python train.py --hidden_act="geglu" --norm_eps=1e-06 --tie_word_embeddings=true --dataset="wikipedia_en"
Each number is 128 + 32 x the weight over its row's rms, rounded and kept within 0 to 255. Layers, rows and columns count from 0. Numbers have three digits each. The size before them is the row's rms in percent of the matrix's.

# layer 5 MLP down (transposed), 704x256, rms 0.0502, rows 165-301, columns 192-223
090:156155143145104102145159163130120145087116161117166102079122156090114155139127101139151134141082
096:102187081075083084103155125180095112135142123169080077205126188155126121122102088116155168122201
105:101191170133127080091148084158107122128120129059147141070162174092105088153114104171135147114152
098:114160116095128142121085103140197085152110165091149099147141141105167114166137144071066125169139
103:149111185078111168119111127192133142107184148114132117125100101129179127037209078150119092097120
101:102105185143140161137162181126101140117160083128118150179172091147120139117137134154197136134101
098:061134093110151142119126108181154152086146101103105126151112116112094136084090109118114175157125
087:099144087138129079143138120117128098053141110118093208108149142079138127145153105174142099115137
097:111128143148118125170102097067155143114138035157142157185121119135153159132163123136116133093127
084:156149092118167146145131118066124161150172140106128169168094108000165146124097137138175129158099
094:089128056114141130115102144099114143131143102149126131119054134116127134174147153130115093152113
095:100083164104140140128096208175144139120139083134140192101081129108116119108075168117131120134183
099:131147071088167174137135161113138099128113152175153099108138117206073110169128153142121119148140
102:137163118124120127064121145196078130142128170076127103121098210166136132120117138102079133178180
099:180111182143147056104156179106192164146107135156145088123147132164121127093113203138165113103129
099:075151095095182117170139158119166138064100136141130123157118154139078084154116178138132163122117
099:078176162143137177108105161144066149071123132130152178110174100116093134168207122149143101116132
093:122071140155133155111120108142084129066050075101069128101107156104141099091121036108213118116062
103:127118125127081158131114101129151104189135117155149117096163138167111108126094194103139151197153
095:087121099089161139102102159120122096155125145141138159112164164111164139128169040120134157122144
095:135121178129129113132186173114142136121105109110141112136158131056140116094176164144142143099129
105:128144173163106185133174137140144089154134216195101142178155104143149108095129144143089095117087
100:114133125161084114126146104102143176151121138189114150214102126099145118148094123146143173139151
109:120123124123076167127098109127136141105147118155048178135131158153149152166136145157107172164116
103:109084118132105062151166107160157079148089142137093111127142177160172127125142117121113076108158
106:098145113081098188110094131186198140128153137085158124122089104113147194143153159138122193088177
102:114161127049154072092115144147052163171123116074096127150164149255114056164128118110134164117068
103:143050162109151174075150080120100069143101126103089095188099138132140153164130157231158154113072
105:112154151138133081137152202140106129119122105035155057175145163178161090089130170136092140112125
093:128091163134166043109152137113123135105097140095160145155141133164122142101116113123167123129123
091:117130093095157193144146146201084134065137133067120130112139165161055134116158145172150141133092
098:102165112113114124137079138073095120099105080176113127133085105088160091155133070107112122097179
086:050122098148067121128160137122078133160106155127121090162166167189176121134113118151094086169095
100:071179168110125102132073176117142101157079121132102115083112113142145115134191051131129070117138
100:119164120105165197086145164102069059052064156148149148208155134112157164113137161161187037104145
075:087184101131113183151118076120125117120184077132080153171084135087093134105096086122111074171133
102:066132141117124135139151138133131098168130129131055096137156155110150100135151075128150143102139
106:101125181134094099154100167133106122126124053133150176135080115092117173115188085124172142151118
101:167061135189101164180191098075123127128137120126146126154164096114126092144185098152171173121164
098:130118184091110163150130092129128138143118203118167090113109089165149095142104143119138129203084
101:106142166126138144163167156093179143085185132126133165172100112153183097062117149178051054142097
098:130115084131176087114127114079177145095119158105131105162151089064101105130117174144132128157084
103:155092113095128100097114103071156098137107098185153173120120108171178172138168158126104150073104
098:170133157103096124110133164167180150095153075093114191127072109132088147106142099079098120089164
105:094082063116081144076085164103149108119114123124185149132123105132200110096116132130116151105104
106:137138084130109132136131096083153137076094102148087157142148155073161133125052111120123147112133
110:100115163129121094110127119122153157073108112139113099145141090075119143110149086184155158145105
103:051076204133125179136131173145148091093131184081139080097146108097189083093151130126069121111131
103:138113123136123136148140122121171100199132132100126093146148170078133103133098112138129129143202
098:094145139149077132184158100074142153156106132145108158148130121097155141110126095128134087142090
091:134102155109134157162159113174090092108106120138150137133128129255077136113081147169101203127089
103:170140105114127130108125138132092185138081171137104178148158201124110152151194137095122182116167
102:121168119143161139106129141221107131091188134099138112104142086177114154154118099138134110113168
102:121159216197106094078167131102094173165118172156156137148190137052076114171135143207132123129070
089:143181082106139163130069199099098159151114152169194086178115110092058158125154147141103113150169
104:145158157181151154071193134095138109157130103117076108146114148082182146109159118170147160155181
109:142156101090125114180118142158042083127077188117170137158087052126135090137090170099187108212125
102:106127104104127108122156153165170150203125145120161117090106097093181167127084118088164110082101
099:124100116146133108141080108136173111111158135171180053152109091075138159130111094126105173158105
096:122134166145115179192154108097163118152147160078089130149106159156129180074140119213121100109183
098:146111073152167114148157111154132103152102101120178152168127148104053111130124115118143122131172
101:147093094137141149167163138087167143147142154106112150152123109118103148054118141104147037100193
103:131171145147157171072131098139109139163082140105109103133167136076146125150111140106100148114097
107:136138099118115198142125143106127151112179114099140124137156137118052161123085084168147141102144
094:079129138135142104143151128093112119123172154194138056171143211061121112147187129155127133146103
102:195133083136075159088069131173170088111119150096203092116094090142140081159150071118140184114140
096:150168139102106095214190100097064108123178130109079077202101155192170147114109127078149126069113
099:106139121170125105125094141125108178176101136168119121118105142127181111104138145134111156113062
100:124102156118129078150116148115089122118113080121156136156131181131134141111113156182114124057131
099:126068138164164103136134099114113126157100153176217116149121142161106167174107146100126170181129
100:146160160125102130136110132111119185060089118110087146137189110116144167130125158111150200129143
106:148176133086147098098145162112165135121122153183139123125152112096118213116091155120192164146158
103:180173151113055150128106135092149164162151116124093159118105090084127111073086122088072136185116
097:162092137085100152099129177085116152110075092089090098143141146215159124143190161180093071159132
102:175126097078137108092171100100105086202173061126155116144178173101121076151128107166139123161110
091:147100161051111185164130164155142102111196140078095143093109134156143073131051177110140134079193
099:183138142147096148052155145113097148131188105109095134104134107146103139164101163144143160141159
097:118090141115155165134096158151140149112077131124092098183169100205121128096140086111074128120133
102:134186145170087132111106135102109108156106112111152162186114157114134166129132113119086053200154
103:107207109115126134155098097154145102091122158153124112145120137200165157137140071138187170115153
093:134157144115131109115089091087114144088117129168132096068130164077161131135145156124150079084137
094:143116181164121185140143152173122166135095074156110153097146094066128156080128125161142143106225
091:121106106114098131089106146136098108085145170122166090108091149161135138142118109153148167162076
103:118170107102131160180110096184117091121115143114119096067129159146068161155106127128116096132112
099:112146095197142154116175167120164126128157134100100161105165085065135128072081116131181083114107
093:142114121091091105133115097091091097161157036171125132119144062126147117146120189119132216157094
094:145118103115128188103106135136078124121143112156164136117147135211136107128060155158137162073089
100:122111173106131112089099119074115160138114136141142098120123107157117106083105118164094106112172
102:174116149118183105106110140094130112162125130148133177170180159139132145149126126108128138160113
097:091135119104112158183077201139144113138118182146165143098087196142110148142160139130100157124101
094:157081114128153191162152161118111152056153133152114129082140110157143073115149124105104119127138
101:137091124132152099135142211142135119051098050167138137114122109174169138094100140121110063132079
101:152082151172170156113164095109147080134182062171123146115122114178147061111113088199115182099108
106:116090074079107142177104062142105145049094179128140121134151142099124124123103136158156119129056
091:180087145126166172104113117133140071135107194081090095134058090138151150185120155148093103075097
095:125048119195140175093103145130160096113117099121184142094106139096127132111104151119094170086153
085:122154089168120121122146135058095114074136097113096139177117144176044117190097127066137037090139
090:103189115122121127152115154100087130116116099128069144118142081148196115123160137110179170148129
096:118115126032131105109106152081140111000103185074103159136092190233123085130138111137088154191136
104:118147158102135144125131182097064149120133160126122121117059136100175133173146111101064096135134
104:125094097111129139114110102100099113117166131161154122143161126163096119114128106170145170158118
101:119157163090135105101163160187144167187075079067161180168114181122137110188112118154123080109105
101:076137092092152134181136163170079144060143126096176132144133152149053187118103137106113107121085
103:047126092138136186242155134134130152129122106172155118162134111055125104123137137180159172124152
100:088067137117165171094098139195113148137091159132152131108148156123110120138104128151140122198093
104:109112117065130147179096150123118137165125134115188120119175149147108106153118144130113156113128
102:099088109111112132080172160137070122160139141122122162094091107120212139074156143129144127130070
108:133118128083126164128134140067107169121087168148151169109141105139057125091106174078112134087044
099:128122147128106124114144172124132150145099116126141083114138169153157111195072151173125096143108
098:109095132151154097114156079165157114166106138180090147109131133150197113112145149102131085174114
103:120139154122074192128175085168209115103122160160158061077118103083069084174127160131202144094086
101:144140164070154153116136158098116157116161150166155149175113178166120109114146172076108110114132
100:098132124149124179119176121130084098174096134138108103148119090159097102127078127149100084108107
105:070132136152201101119117116137118167164071164121102137205091127117155206159102156102142138185172
102:130144208148121111213136111101064147125199116141135134177166155185120062098139133166172135124150
102:142053167110153171095136151139126132078122104164121121111138136172141073149148102148105097131052
102:180082168117179119121095147112176139152118191112134187154045117084097100168127183155127147084164
094:096174080170124160153086088109059093148137142139194141107144140137140088119066109158065128173147
099:183135078147101094097109063136115140161162178145114091193108091137139111134120151139177166176145
107:106091101123141173066113132139131148067126121112139111126117159080090151174149138133152145165188
087:123125137158219109140080155157188103202155118168142090163096114160166128172109092122094117165130
100:139127153140153154059103118153179162097060111206145146141110144188148160186150147106133082129103
096:106098111089099100148160130107074160134078125070110081141137131132166117143137108153117048138185
099:142103097103150091124109126132196111119163146127111120158055203127105147133119202117169182180170
091:179172130109059144119140102132130132125092158123134114166102144134133144188118136166132092143093
097:098167171130138121146113149172114092152077124111129114167075093164053127132140121153071091083137
103:128109107119138141124149100119094080115115125127066094161133139120182093107107041163154104105086
091:119128130228029132190077226111113132114097135111157102139095086083169118101159162126161146136147
095:115171103147100074083158183099140064150060232155194171114136120168130159111159082144117098147138
102:115090113162109054104138095090087061074087119122077122159153104121086125122103102140119066069092
102:083065103134159105122121133177127115142136142129084125073152136101198161108100151140183142100072
108:143096158120116075129138172174166144093118142206065140109202131132119176155107129147101126139105
106:141120052155130135165125111166148127151128089140178103120152139133135124132079138157095176129163
106:154096123157179141117122171148154138070048174133155149069108125107084113120185171092113094144120
102:121081161156100102160101093164099160134143139120126072031206171149168106113150152140095159156141
098:101115130120089171120106094105114099115106089163114154165164109128131106151128140135092141129079
096:106147114147116130120113174128132103172108148152040197114149147116153126123148065128131095103091
# layer 5 MLP gate, 704x256, rms 0.0509, rows 166-302, columns 192-223
098:149105088140153195122143161150175125125145155071085102120158168137102122222156175055206111127119
101:076211157207125125114099087169106133153131084159076156103195128156132119099152095093105150118108
101:164121188110175165064105185150114150090083168120184145058124166085139128082120117096076114144138
101:142099139124148132102088096159111103085198144176145085120171141125089157124166168079059156092109
107:180126128112075104153102095133170160117141154078144129140151118169158116129159107118099075129129
095:081128171163113129165170146158094056113170091136087120178177118216136066122068150097164110215098
085:157151155085109105123153137117094142093123120109113093066067183104124104113143172136103179127180
088:053169122144135152107094135139175129118153194070095072070104146096157132134119109136116192104129
092:134166095100093080127085133152141089137127126113108135136064189155122065105175133135081154097098
096:122129166156129215083139193111111104092194109147118114152137155144161127115076161107142100134115
090:143125154132152130125152161134105099120099147124185102133124157232166127074126147108131140127103
097:107093087138099162187136126100134071134129074145136058084122162207113091163138183183177100119163
102:169135207117088144084073098127143143136151109131197079116132144138136182112143151098169108168106
096:140081157123117120152092098049140161100108132149094166154157137125143146204116160114107127129131
102:154072150191140129112154126129104093110186184127062063152135142132142160110146105131123093158124
102:132133133175164138179081120149084124135100069184159121145125080160178086146068113152142136109155
096:156101139128122160164075136092094130047152095083079156192164117135125137061138117175154147177126
099:079102133162169170184082144149107198130151069085122108143160111192104119104145097105117146125101
096:158060114167133118110094140181130125117118124134136171154107152136177075165106126135118147134155
089:159199126127086065123099097150147157119122124084101164103104157044126108116104138135147130125155
103:114136143151105137114119106081116129136159150161085107150177146144117156127095129146121119125158
099:151112106104126106167098140111081115116113123100200136111117210141132170118116102131108130129129
102:143074152132085101127119165118106161179121126096093058115097094153089082086133174110145135169173
106:143124093165149094108145178123103120209131147156126139096118076225123112129129097151094094111118
102:214129085152111119125121057179122112135161150138115154120120063122190159132125106132139163130138
095:164128162101150089147055153175169122116153101052144106106090205101127077181098148127133147155099
101:141101087127080116161164154177160102120135143134143146104096180125104147157110118121072164127141
102:121199138163129169138079157115143083168136130108122135143137175168122134101140067133094082136138
095:073118106122122103136120161129113123116182172129092117152129134063166112138193144058101110078156
100:141070163152137130084082090104128153112184122133081097139163119101136121117110132134194116151094
103:156115152120125101129148145134143115167072129101098139122148129117149201125137092149097170134136
079:080101243150130156089144152124079103152059146156137116126114091157094134155118140087124150097112
099:157139115090083137145139153157115103119124116092186131113098137130074088139151174168168137175143
104:161186091135116125146114099197143127071207158142169077100118124178115114141183146123111134113077
072:112220101131158125146159108131095184141142098174103142189145098112147104111087154172170104140089
101:194097122107091131090110066148148133100084093129161148150126142107199084078110147110130117107119
112:137158053158163143145143146165101136160117148182119130161163156167165115098160128093109184143124
096:134130093162147151104154120148082100109200120167163187118100120125149089117084185078116128033119
107:149149129116103082143104165093077171135148205073091149120165086145175133136126125104147141100141
099:214095134140153178092170053055094105133138132127148112099131174107165159145111184110109149106143
098:143129099168117104148152073122120096135149120170103187129118129146169146080174091176160154137181
104:130087113123153114142158084100163101097174126106168125114163116157135152122165108190070127140167
101:139066119165113178121099156091141168149144158107158175093126137112175061093113193189111138147134
108:135178131155128065141114191141122156139155171071160073123143113202136060084166117116091148123141
105:109135182150156086091114104140070136082108098140130098139145178101138140175104156103188155085112
113:115092153180165149114192102108118082125125192114091139090149123168111081127077181106155164113108
104:132167183162173102149181132126070125113126182082102162092111136152074092089114149124156174162122
101:167058174115162143150080128077206158117133150132120169186147147113107158112127134128131180179134
089:114141059045105107142108138118102152183116116116191122152070180171108140119121133134109097141159
097:010134082153104125119118175165177122128121133107111148126137129116107158152088122129164172120114
095:133118129127121067105104131178170120144104167107100090168125164124112086123132065109043173099095
098:143121160106085131167162106111077171106112126081140148136138169099144133124127127155076106144162
096:128143181172065132170137118121190136127150131055092155192074116128106125110145097188117078110140
098:111134119109127130124104110137132156155152171127087133089145171146074167145109117137117122102156
100:160121106138147165182085110129162089092139079104101184091106144143074104099106164166125104131176
109:131089133140082078137153080192161165144136094098193104105096144202112150087105175158135094111068
097:177137114112111148132127136186087120176129163137102198100168203152106111101137103120113124163169
098:108119115164152116163100092186089134188066116200130145087141134089134161075108154077132149131130
094:124146119126078155197151124127117156155092123168131104162141092129136096072153157192108130172130
096:145106110106200126151127113123167152144149140077110080187176158106134104094088135117061155119084
100:149132099169084167124114129140158108103098179143120145066169119051104140116102154090155164155082
102:107172115147102137104113103071115119119094104079105222137138150133116149151104140151138131162122
102:164160126060087140109122127114122110131157136159160110093120188227122147149121101187107130158106
097:139144124115094076086100161150173103157111156107103183146127112129122152110108129137107193111158
100:178152146200072138122133191128097148105079122104136153126119158077151135048161133107156142120091
095:159010120169098188112141139079102124138133114128131187130111120150132138144104135106093145099106
101:171109102111114142103178164123131075166125140121139163106103148185172129158163098122130125100073
101:184124083080095122137141129123078125197109170115108136132134079088146081189122076123115084154147
098:173131156148140153137104184165098131172095148169119130169127111103152115126120154155144165155085
108:163107122164125074151122084085183156121202117175148129074120155144121071143138150161170099196125
102:131136091165094220158160141121116218155126098109097137116194192126104164121196101103166104170132
103:109167173120163154173126124122121095152168115143072141113177139104131180095068149152127138156067
104:188186130150067049176170160114191103145164079153126153135086146204120083100163101039107139103197
107:085129081098111123122134121155090098156095184131132091161135130126109129134147129160118128080147
086:080110096156184071115167115128112130087094094141170157144164110185105097056151153101096136126069
099:136161114115152130109119128133152148154094133085183147081093064155123074168107084102120139157114
103:134078064098131165136050141171166108078134158096135167121190145121162160119197122088143131168143
104:106116185110172175112194131144111090135150115135140117134147123142126060134128107199149118090103
097:103155139165113100105153121098112157154117142152147130197179190130109091136167127154162097177130
097:148134214204158095133147133125149113165104117143113121169144105100088142100178123166062148116129
084:197123092141148114136136119049077105150142130128090126180090170183087109147132143091134117146116
100:149115118142177076112120096115087122159143134111165122125108179151151090160112129123136143109158
105:185093116143088170133119168130139210142134203055118131136147114120136127141121146136131130096171
100:125159137145099142151102182073158044135173146193158117139108068116116122156172145138116157075099
095:123178126072098119135153132138123208177127148081107136117142097172090138125153160118141124117103
094:145121147181143112179150115103133105107194142132146126138107125129109141116135102128177047087105
097:140136096107194108087096095098103168153137097128136186094135151158131123116122135205137098082145
106:077186109134130134170106105182165119082134188162148137190182093136162161075172147119138163123136
098:128145119122147124148121089089105143137136086138151162090139137129179131077108153133148101086138
095:131159110119200067194096121119099126134157154138162132103146085125093099138154149159149113041184
101:147110179123081138159097101064080156173104099144166123063158065138165103099180163157118131131183
102:121110123124116124140189147151160108065141163147137132076135114201097175103128131127153117129152
094:151134057137113066177064127093149072134158118074146176130094132113154107155137145138129129100135
102:140113186168130160169124110139168120156098182144134103118092177156141152072137172142097061153113
084:127225135085099135166135149144089117156097111130053089161070103220159140160133055131106106181085
083:186190176113159135099121112179079121064074101103116167107116123132147101109130104159153067175107
089:118095147138101149109108091142141134130134194105085158156121151160113133186125122122094135113171
090:099104194168084111148121147087142114168093143134115081154100103056103107161159126116096077104137
105:176143112128154157127170141113106184123174124109095142058173103081128142073158131147133102143138
105:166066069089155110201106079116167143120147149109129152160132158132120124122128170173184165106145
104:091135139193155134199149148119133144087149138107170114121130166104100113140131119123160069114149
103:145172158040056174107081124063116083091161139145136113154144132142168188114139176147136156166112
103:100079119119219121081075039111138109075142157080156102108101096131152143141127119144119148118132
102:075111132149141145166110104181143094110137094121169156125155091157146093189159141058084113151126
092:122144141145113143137165150126166127094120079112077115148102165125197140136126164098110201150163
102:075123156218079106164120186132112096116076121056139138126100129128146098098166164112147134103131
102:122095224088135131120094149100112127133097118087141139118173101162104131149061132077175096095025
091:156167142116110153134110156142107139068104119049156188131098158182129150137168228230139116093137
102:108147110100084136125121094078105130159141178086109157109132170134144124198128120193102113114135
098:176122122123121089107135078169155150181111129127155087123085128165155121142186182097141177173082
102:091087164174162173139183126106166180177082081161100137109139178091134114071163147179097131154096
101:174181145105137115114123129135198111176113104116182115183198142151091151155155150105136136160137
100:113127102161105152130096078116095143184122149131147086169086198160127204139138142088078123110121
099:097153131096066173196154146098107131072225127144096161134181122103079134079101138113080114119141
103:153151171119194139092139133124122121157105156113151159143115126164180105121127116120115162131109
103:122144147110113166167106147072127153115192089094086117142114132128145182135069142167165111151085
097:109110070110182154172074126115106183121102070164126136190098114132151081063074119190178144163147
100:126115158121088163106183176168124132136178210097123128164095109128122133071157116126186169158156
101:147136132160116123131117121190112154126116177167166117121155177116126124151114124126125124177156
083:121073108071150102084185129119147125146102151164139066153143118129143143064111194131119072083152
103:127157143082128123106076122088163099104114124084140111136143168143113097129188119132210146116188
095:115151053155151118142121119112108122104088107110117186118165193140116122119129097156090164118135
095:152163111113142088155159139174150169123144094180070101083184155145153182076112140139158066144112
089:143131065154116149145117174093108171171153156102128122170109104117111127106133143161096082056117
103:196124076130166099107131135118168065152135178136129120061101166136145108214113082065183139165107
106:142118166207145155119153167159122221175130148090134179131089164192113104140153090099119113128194
092:146070102098163136115115085185153119028138191156154159064138107144104141128045109177116170113182
101:139113104116135078090073061116166102116101112145124164125144117136101191135087104116189141143110
107:160100179119162193155124102123123068132128095155173155109122167115123172127151098145080103124131
103:107084178182140162146116128189152158118039093049056164106127131126161104106159118100098122171159
107:150154105157048135176105148135202132093085172121132122109179095126125143086094148119127116113129
099:172113131149116136110128102123152087137108208102117124089149144097143124147118084126115090095178
108:129099136140119114127116123071144099154130114178090107120143129167168115105157177145147192147163
098:109156117124099102150110102106107100071094140115146141130066159124133095139106141061113102080169
103:093182119142133123149112128106058142129079156091123082124139128115116103110139133167166162115130
103:201096133162148078140189171113144212112139200156126105126047172159111142118111130153187102163058
106:159091090147174175101126104100174152132111106143097120143136097096112127117048130079148102169147
# layer 5 MLP up, 704x256, rms 0.0533, rows 166-302, columns 192-223
101:151107148106107138202083106108080141137134140136187089096101051127133139145082103156130123141147
100:115087148069076126141151087101185016130123101139168126161115129116092099125127168150159149130134
099:133180146122101139118087153126170141098133073124109122131146077135158137119129127089157173137149
100:141087157123125134110150170120138105144130076166145165069075122093130139081085127178112120137105
108:203082120196076104131123079091163113088172054139138141172130174131181147134166103129096170128125
097:120135150147131169141078146088136165161106160083079134142122095166146093137150152120127111076100
087:181128110103166146144164156089123146152116127127168147145125199074157192144077146135148107123135
091:137122142152162077109123124157093129099150176142135119090105104092137093097174109125142166161109
091:104152135151134070155145149143132114138132153083105148120103185087126118098096137143147135159108
097:191128191125084120148105110148105138180156121120103155141121100100069126153127185147167186150127
092:126118139091166117094089131085131097046068121162147109126127108153160176135144182071085132129095
094:094063094164156109114159100124056145112105134187171144075107134118135144125163088128101153103081
104:111137121105099148148162157080095091161079091135098170172188125111105128143137136166139166125066
098:103147091130164139207151088142056104125140145069092147074133145114162120101148095087118132177107
103:177061084139147150128158121120161120094170160159069148110139152075140121078128140131155070157122
101:124131155136180108175120146119119206131151069135113131115147117169112095099149133078166161158170
097:098055087145126168127128150083132148134146061097169124159124128096090094083077142100101171113177
101:185082069077107152081117145123137166123170144084135120163070110128102127153135163100151113191119
097:095095088104149114099126160140170127072143106076152129173091125128167065118125211130099109055104
089:121051099134142098150133137133132117061107135095078123110105167145113143136083106106155122170099
107:150126157171149098123186093121149171104065090103139099123136112153134131075139122113113205134131
101:145128140099116124154174109139131082186127133054089113132136151150133102101046133123145127122083
110:137107133094194154162133103126080139111038143132121101100112113093171124120135084149136130174175
105:131155150095153141138190099156136161167089155122176156124123163074135189136152148140171126130141
110:152166131133157121143180145125102115105135140130091144183163179113174118144152040141104079149109
094:186157134136107149167162119103174095157109158163088082137088163150066135132120122098081135142113
097:134161131152148100148142138087085093095140057119139180102134121114137071146169106122104110147180
100:168122093094130162115146131152145117084099122145156161065059136126120126145132120100150136124130
094:117145121095142192114167125110151152177096108145113106136116083140115111143141111073115133128130
097:078128096107120138157120072097136110149093085150072141053102096134197117174106112156109119122120
100:161189082131123065144104100114113134098182121144112146117164158139155085120129129099145093114079
082:204124182151098198117134106131161114133166105121152112130146142111136158118105116079120170099136
097:154172138098142095090255065135065185122159168168129102197097098174141078111106082132181198123163
101:076047128114095165174140155096090059157131122142058173162055116161118086122129141160193057195134
078:186103169092129117154132173128113120160105131147095112098134148089140143173213151133139157150121
108:191120095062111126130129123103100141129182126134146183144139129073090148143108141138107133090122
110:086154139152186181120133148146169166071130132109102113132110159121105172130142108152117107158161
101:158108112185109148151066140139107158095190135207214079126108089125121157154080148183065141124122
105:096098206155078204104201119103148098095130126140117103085100190103114200101170135127147156128134
107:110160136212115120116117131150171115105103096148169138091136131109153120186173151126137134150187
096:228151172170096103132124152124159093163094183142090151098128187153147126135179077177148105097126
104:105089175107096145159168118177067076194176134115114150119120097068137146103126033130148144147133
101:074173085122108097104091146164137102106136173096083132120113124127091135119128104100166085155120
108:158084114122127134135125112091132177140167175088124136167144147126104141098160179158196152091144
106:101128124086160096140185123097117181087119136118182138152135108069108111167095120132159147122121
108:116152105124093106129109137143151125096098139119125215113127168149089112102132101120119130128094
105:152166091172113135083188143160197090090110100145093174137096139087053152102143125098157192176139
103:128103146129095112090124094075066160160097113125117145123131090202127152158140163165137135115085
092:136135085128143117106122170093113208136155137167174069154079150063110135137130186094113157137091
092:134130116129143111145151159073099094087120181128109132129161125095117067104160131104134137129147
099:168095154117184194127152085083185142153151108108119161077142141126093116124117122101057104160143
103:114127126143112110128152152152150147118103128143041106145135148140136138123117135165113127145048
097:132130162143097107128147139125153092177088153076131120107086148168136144097113101142102116130176
089:139197198073149146178151111050097131120120172095127077136149063129109145131192195137159095071137
101:116138126108081190077151132126074100165103180166133111205154200147124129137110091114114098128061
109:126106162153063196123074132121132064108195032104146112125143135122176145073183073180120078113095
102:123150097122149104079122124117101153192114169125145090082108141139152087163092104132192141145121
100:123109131084125187121100096141091132120149121076141141186106138129094085145128144105187091107149
097:055103105104122152119148080158078107128078124181155145186204098148152089134130125075127160116062
098:150077154163157104119147119103146112132116147155117101121132133104142147191108180139131133134118
098:102082140103089075127097115164115132102128071080150096113087160137088123168141127147089102147138
101:170137127094130128114129103140154116140131114113128142122154102140129114170179123105186125154145
104:128154093110157145102122175174149109085108150160092104119082143199134147146113118107128117139115
095:202173153078062152115083080148167118177090141112148089146168139095138131118085138132227124119124
104:145128154149132113196158195147149118172098185100100156094114118142126124200158099180148093085142
101:157101054087149117060140104089112137133061176176096153113128087111125106124121109127085139179177
100:101101113131178140088149066123101168161123119070154137130147167130143111128135089114150117073097
099:161161128126161166099141078058126097133086154148121148114161122081139134219078137095164148155145
095:156199146147068159110133185128159145084160122096097094152166148128173087121174124179136165087151
102:133092164075119211125153121110134104115132083108134075118129142080126089171156116158093157079152
103:052121169143178160184112106111146186160131107094152119097096167219144111169151096135173171133120
102:085146140155182091163142144137155113114134191200184141165149185113161195135161169081094157155182
098:087143149052063120096132178136141098140162110126084102096076118208132175146173104089114141136073
105:174113109144154149105092144095120111083148153139122177158077106077113120097102158089199139171093
079:118126168216116083124078165121072120148156147131166097172147134111084148104129151073043141121064
099:138093138101136118103133102084121098157161144086091132127179130120191156064068156083141115143044
096:116132159073157125168137113144111129094072124124127141115145158137117164174149099118109088180155
101:090130083085099125167175065137117123100094120140118138097154082101155063121177151200130156103153
100:137167111126129144100140130131098176138160149147115057109150169114191133106156143088176113163133
092:137162156184141070146083165144182095069103129100146132135145143087052084029099136095119174160091
086:136100118111135184138125138103121112094164094156070118092087102080134078117101113105134103099113
100:113153134167165215163106082122099123107107164149089164079166071115151099116166113183058100122098
105:107128133104155136087111155073169154149095109099120137183136138064063128147141105099134112140156
097:171176165174136137142082153101109153113147153138127111136103105164096102127152083178072094117106
099:074130118070090155086122104150183153160131149087107099144144043151061120200157106121128146124086
101:151155128113149096108116111144101138181103166092052107106137123117104107114156089123166118144149
100:159101131135176085152135120136135107163133100152152063109142107105076171121121147091108145128136
102:145096164222108117095172057109086113172155115124152094130059104089121136139122108074102094111173
101:150125172146158099104153115156152118135147110195136106098170129124120105116149108170175121088087
093:120131157121105164114143074161115167081059113125132156124128152179160175107199108154097115133097
100:103212188108040080146134100148117152129165232147120125148167142141085125129123128121177148143142
098:102150163121119131189114146166089135149165141095108148140142114081102114149172110101140166113119
103:071133227077136107087150148136103221118071103149086141191156176098116164136103120089179132125126
099:100158032150122134113147083131053186145176105079066151118141104139127077169094113097136117115118
088:153183158110123102128168166134144110156210176156077112141154123208162112132117102106150132196166
080:138112160076093194174100213142145153168115104163116129136134102080142126092107150132147157113155
090:128041106110095160124179101168136143171081122143153156098169161157153110152145145079095117086122
092:149167121083172165130127126140122148101156083105141130147118127129123131139096121133108120138163
103:116186130160084171143140164119097132131100135085139175062186125097129130173106078071116180155117
102:084116094170128112110076158100154092108076143117101171097065124140151113118127113141092125112032
105:078103185175135163149160157125155126113102150127116087137116165121188105139129128119110118107074
101:074115124065090165107116149123062163200137138133126133051157137124173170102153128169084142130108
105:198089120167134121076143053091139171137129139063152133129171120124155150170088208122150097144128
097:099213101118089127109182105132160101099167108138125161095160084165094146123153093110173182120132
101:124099190142095138126054187096133094144141098091064154128120145085141125157123106150105155116164
097:165127099137097106110127113099181125111191157156190114136159121112108133119161023143042138146107
107:097152115137122155170150170084107161136120123191092157114124128164123107151116171120078180216100
089:175159162142189113158121099114085160102158133105131083147104158184155109160115123090154126139168
098:091132125123118129111161118084177129137110130142107113125115123106195121088165159136181123137107
103:117075153168131127124170159154096087123128073159090146165092199170168110103092106132111101090161
101:098095117143177103131147107155111095088085140131072133105139211145101143070148116123158102109146
101:141134148097159134127162145120134143142148137066129095113138140151169173173154107099136156150107
106:188110113129148120130150157096127132123120127136115117159105097138082137119122225080189177121101
100:107095131144122088069116117143159132097057186150110202123100126124127112126132074107091172135138
106:090112120229094111181092155126174125077106082161114087100123074121087150090108138099126098098123
104:138099123124100149053168116098104086213170170153127149172093068148140112090152180150176136140168
092:135133088192134164123139141105126089136103158115122099134161128124132104208138166165124085088109
101:116142113154158122120091106127134174127110109101103065119054194068126152092149097114119126114129
107:096133145162092107125069132106077078178103155105122115155112112149155140154157140136128088120197
084:116063168131093141191112111084101110153114130124157142113134163189171114195161113136146132137113
101:126113130192065111123115148166132131130144112140114102137110175105116131096165105150143174070164
095:133167113134150158073106141113081120142134145145061151153108159108184145139134136103121101095129
100:114108093151113102146140138096159094158111083171149095158103115123205092150095113147090087120128
088:114137109160137111100109117135091100097166039114122133132162107141174158160155123070158136110172
099:108117085085132161078108160079151082112140141138123107137143127123169147109112148112121071172100
106:083161135092109091087167152127110124199141082111099133171171100199066130154110133149137136166108
093:115130151122143137121088117105127117160146124123162129180191172116096121086119113048168106157136
093:211092102144113142098102060174162129078128129151045038076079154105086086189157133117134175129145
104:107175079093133140083111116175107136094118141135136114140120145115124170101068180180146159151110
102:142121113118098077122127114123146109170123082128142149165099161134074215133162136140128088132117
109:100155130106155093121172185096081128147117090119128091133190127166190078104189153136119151086158
104:128113098107136159138146120070102130134127104137142082133182167123140150134114168121126089025134
103:129105089138080119135076150135060116083160116143082158155131128061071150135107146035157179138143
102:104142136103226153112071166142115131109137121152106152102088141154179155123125106131077126122126
098:170101096066189086154120121066100132115131131166171122118134137174092143129143134135127131116141
100:236121178124122061106083050067165093138157141136185103129138102140153133136211119112143128128180
102:140108135152097211130104117155174096154153097142116166108115156117167141096113133080092150164113